config = dict(
    num_hidden_layers=15,
    hidden_size=224,
    num_attention_heads=4,
    num_key_value_heads=2,
    head_dim=64,
    intermediate_size=896,
    vocab_size=4096,
    hidden_act='swiglu',
    norm='rmsnorm',
    norm_place='pre',
    norm_eps=1e-06,
    positions='rope',
    rope_theta=5620.0,
    rope_fraction=1.0,
    qk_norm=True,
    attn_scale=0.125,
    bias='all',
    tie_word_embeddings=False,
    parallel_block=False,
    init='trunc',
    init_std_qkv=0.0303,
    init_std_o=0.00518,
    init_std_up=0.0303,
    init_std_down=0.00277,
    optimizer='soap_variant',
    learning_rate=0.00598,
    lr_mult_qkv=0.5,
    beta1=0.95,
    beta2=0.99,
    lr_head=0.0081,
    warmup_steps=38,
    schedule='wsd',
    decay_fraction=0.672,
    decay_shape='pow',
    final_lr_fraction=0.1,
    batch_tokens=65536,
    max_seq_len=512,
    doc_mask=True,
    train_tokens=199000000,
    max_steps=3037,
    dataset='wikipedia_en',
)
Each number is 128 + 32 x the weight over the matrix's rms, rounded and kept within 0 to 255. Layers, rows and columns count from 0. Numbers have three digits each.

# layer 6 attention output (transposed), 256x224, rms 0.0966, rows 130-137,193-201, columns 0-111
153122114131075139122133127124103090176127119085072080152176200106118209144098225100123167078112216124173119114144103134119122133129148083184082098125142136172139099119091168121101112159106125131067094129107148180121183148170107147110137142161211116151175108075093105148095092056110153081182124133108124082063127158091178161099115146116
153130149192147178141134114167120127127152078120060055122151129156149098122163111161138122121045160093147080097102148127163121115091133145162130125124137177139122183147123147122128118108127148121168137093123124135167079130151157120177134135130108181105164143125098141111161106127156112148097182147171124056160137142153108136153122205134
144117157149096145157078093142198138126133204082097104110142106129157149154172139180097194093127114086120197049162109148111069126134130138121136132161124124146155137110082083114132190122149163134150084100113134119046096141069128169167078171109096152162198099106096106170186150150073151145116184095135121101102128147129139142173191108163
142141187116149149112190133126088130049107054083130165208139106191077139111089122129122167147108099131099163194184087109143090155141110089108100187109136100118115158178193131179121106071128117138136089116144123108131127120173098157117103110105106142123132120175153172136104126129134180096118195134146050136083172101138150135126167098139
083106133150138186108093131136118129137160120107075133130105129084159114109120138134139143089079174123151097098118132105150089198113140126156152135129149124138147090162114248120123090145072148137084149142172062118139126090158152124175119124139102140134151141142130068168159133091136129079118121136117145097146099121150126121056165124095
127129136114148130124103172155151113109135107157137150144065133075169150109145124050123184122166156103188090116084141119100096211124149140149136144149122125133038131113136119142138179112097105139112164154127123091120183092126139120115084098120151128130149164080102122154167150114093127128112141118175107169130146133133136160121130070134
164111098119156100109149120128091126126086119158073105142154125147102096154107160182150149118138094141164132177151135165145139146119107120097097141168207122167112061137165101096116105113121078175106142059121136152149105139091129178182147098173157110132103125131176074065117119145157117156110064179148172079101125139037120116100153203150
154113144167152145124076133098146143158115146141051206110109104096081116152064140061153159138064122140114152135113186141115121140122157121130166116157168137138082087072162164093076157095155137094142167158091114148134163131120089102144108131095121097152117168096135137140113161137108136132099111143149105106125120164131154143134114119086
119146152086117098162157134090126150124159090167109133132159209123146123149152121089133146126169067180143134103102168150185170135113102143085110068101182085070098149146152129165158117075107103201138128104160107161131150126154128126137104087087165160170133132149127160152116081039141139086102141141127128126122092151106155149119119147125
158112136112175120100131138107154130109172164163087166099103146104098051112129108122115129151102111098139056141077126134100164121128065155084137138154152150072059146168134140139100158091177113104196104102154134092110112093090170124152176124143139088123073127143149102097161138109160082165130075171120121155107131131190076132083127174148
146136107130113126096143086142085093126118143102168154123170158124142160144091130126173152131132147213124155156126144132071133156133112103201102145130158126125122113163107158119153088163163136106114125181156170173159162060127118140073117138097130051147077133157103123215098153173084126099173161097126173175096114156092134118161097069124
121119143123144099101124174130093125162150076159124097138088094163147088126142109140116066146143151129080127177114177074131144086143087144120142106097106111118091124132155153181119100112151167108147097148157126125174132090180130108090130095098144090097076126131172204154132178137134124099119111150130157109124149123106091188083088115134
081068052142138104144128142132128099217139142131111097068128130087157127185169107094107133110150100080133103114089176168106120092115155113165132097124104152163164113140133107084118121174167130167117136132148111143106112151113106143130156156133130102141135141086123148049128181077162169144113176138088158144140131129158097164119106170104
202104149117143130152101151063141139140130184145118108145187155156077147122178134171188068146130080153068208139156123105176158057195122140087110130132155120153108105102126063128131161078124123117086107131100196124149116180124105128047163164115202134139146091104058157150090092118114045149178143096182094147113113136112159145167162093148
091166144133161164097138138120107153125118088079153089122112122164092111170153159223088083119078145093120143135202135143143185087138120177138173116153138142147153137105145145137146144148161097121120083110143120196139116154058189141136146123148142132142104129187164091137116097131162084077127135145039140147131116159118125068181141136140
141068160142143142126156169131166099066187107139159170076092141124136170147151103099065140158106144130201143088134155097137093144157145173125158075096055151100145236137094098125196157105151162118154129162126128112136124085112124119122115099114117141117121112118127169165142152118174125122084168121157120136171089181098111145093105124134
116126133140072074168148126169071109106115130102164104083174155104213133128148090168124165142157130115128145123103151113166112095128136147094090158139115109074138182121081054139158118134125122190161122150195146103091130121125118069128134078137108103148109204145145117132165068141117092142154143092187210092092144171086123171089075165107
# layer 6 attention value, 128x224, rms 0.0487, rows 66-73, columns 0-111
126195133099163049134092158125075149102114094072133149134106088132129135108102109090161085098137123201145122133145217076172151187129081164121167118070139127151195157078187119182112092094183141164134129161093134165120115068154138141165117150063082158154069171148119131053120165156112147187109153187162128144154085143124146152192136128128
124171172109128138080109118149157144131110168105158123112109084140084119113169089084068118139110122092081164159133094124087172119167169098151081112179150131164148186134108147153090112127133092124119170126168073148074164167120104120071131170114113060128116082103102116225116144110058143122131126146092132152178168081098192173091119104158
114156152084059134127106119125157161096124103123106178123148146098061180123140115110151113176086102210138136168139117127126135104108145112088130059126142159104108141111180119156065101112158138166156133119097132195120155106086122055148162121106146166101152137116130186132087124139137150107113114204114063047168130123173131068101142135151
192098089068101108145139126136094085179151158131077161116069088103102160136132106157183135101161106137111180126099139128145178133134132125114085138084098174108109135133104167125147065154137117137099087092140119140156126101144169158063124153138202139114143019153140139125102050145131105148145114102135173117151122095107151125126105184091
146175097160130083112121129167090141163124102103195110109131117157093136080073127069134120151163130120110068121073153130094132164164145139205160117158198135144110122125123113118065083146188155090127157121109123194161147155098142083127165127158139094131072112072108150148126158144112168128109098157091153133141156134113129125134097128141
110113145140073120156126111115136063130139160094101182154077119088137154127116095131142137169106104125123128124186130122139164090145087086103138151121192131147097123107102129131156138133125092140148104112088150137097106138168052145135136114106120112103116180102130100093113150124147149133146091126181121140084151156121163111151121097164
085112131126190122110190097114142138108156109160171126169144165108187138111119129156133114101135081117108065122130082201151080147120111169110125083137125159144132075134137061108180186117169119178103151126111111137153183152131127103111076071111102109117118139138199170126132112107084145111126096087110143149161085082198107125129084107135
105115125106131126098126121122114076115101128172141088146142144116191100070160121101073149096082160192198134178148113089137104137170131164087170072109160105112152132140098105139116122110107157165150181174155173164127121183153097171088151068148146145120145137160148142156087107075130132150132119083113099098193155079113129144123094134113